From a checkpoint of a small transformer trained on Wikipedia: 180M tokens.
Each number is 500 + 40 x the weight over its row's rms, rounded and kept within 0 to 999. Layers, rows and columns count from 0. Numbers have three digits each. The size before them is the row's rms in percent of the matrix's.

# up: layer 8 MLP up, 320x128, rms 0.107, rows 317-319, columns 0-63
# down: layer 8 MLP down (transposed), 320x128, rms 0.103, rows 317-319, columns 0-63
# gate: layer 8 MLP gate, 320x128, rms 0.118, rows 318-319, columns 0-63
up317 090:469516518537555493441509489559434497408493508494472501528444548504505543476487553522529521469432485518528463517525575433469519509497490558530450516568440496531507475441504492532478500530519567
down317 093:469504466449448543556562420581498494524491538475509486441547518475485475552503511468585515505426500467447455505524436448562493487514508476480535539583494486506505552493438465490519463473466474
gate318 109:568514507499551543491546469480549564504529512484528533487423418416494458543460533494482521444459458505510502454484457582429555471511513546533485524519556543499527464481396493530514427444533456
up318 102:470519465508498478486465502489486445486489468500569499472553527531496571442543519495526474515495476529493461511503505419502429487496489518464533465425510512567526502493471519405492604543444515
down318 102:523495486579440513522485438526489536467458446464439500552477492449529481499428496493486509489396478465525436515450469529454521491487573423509530476563452475482487444468469493541548451518467487
gate319 094:490479493499494509428471474494384623434461509508471507482629487536475542569487520531505465534461488522497480501523494518461520497419502525468501467449518528461551474436495497465517511443479620
up319 098:534545486459413502495526504492541508549556491505547536554445575561467492485544436517451547510502581454531478472470538485518449430449483503472532506497506545559502512501553507468477530434575570
down319 103:515547485495439545533476487452492499584543495532506506486460518472525494571447518472393481466389549479540491468514476431481497459541461416489546509501444495570423507532544485499502446529531494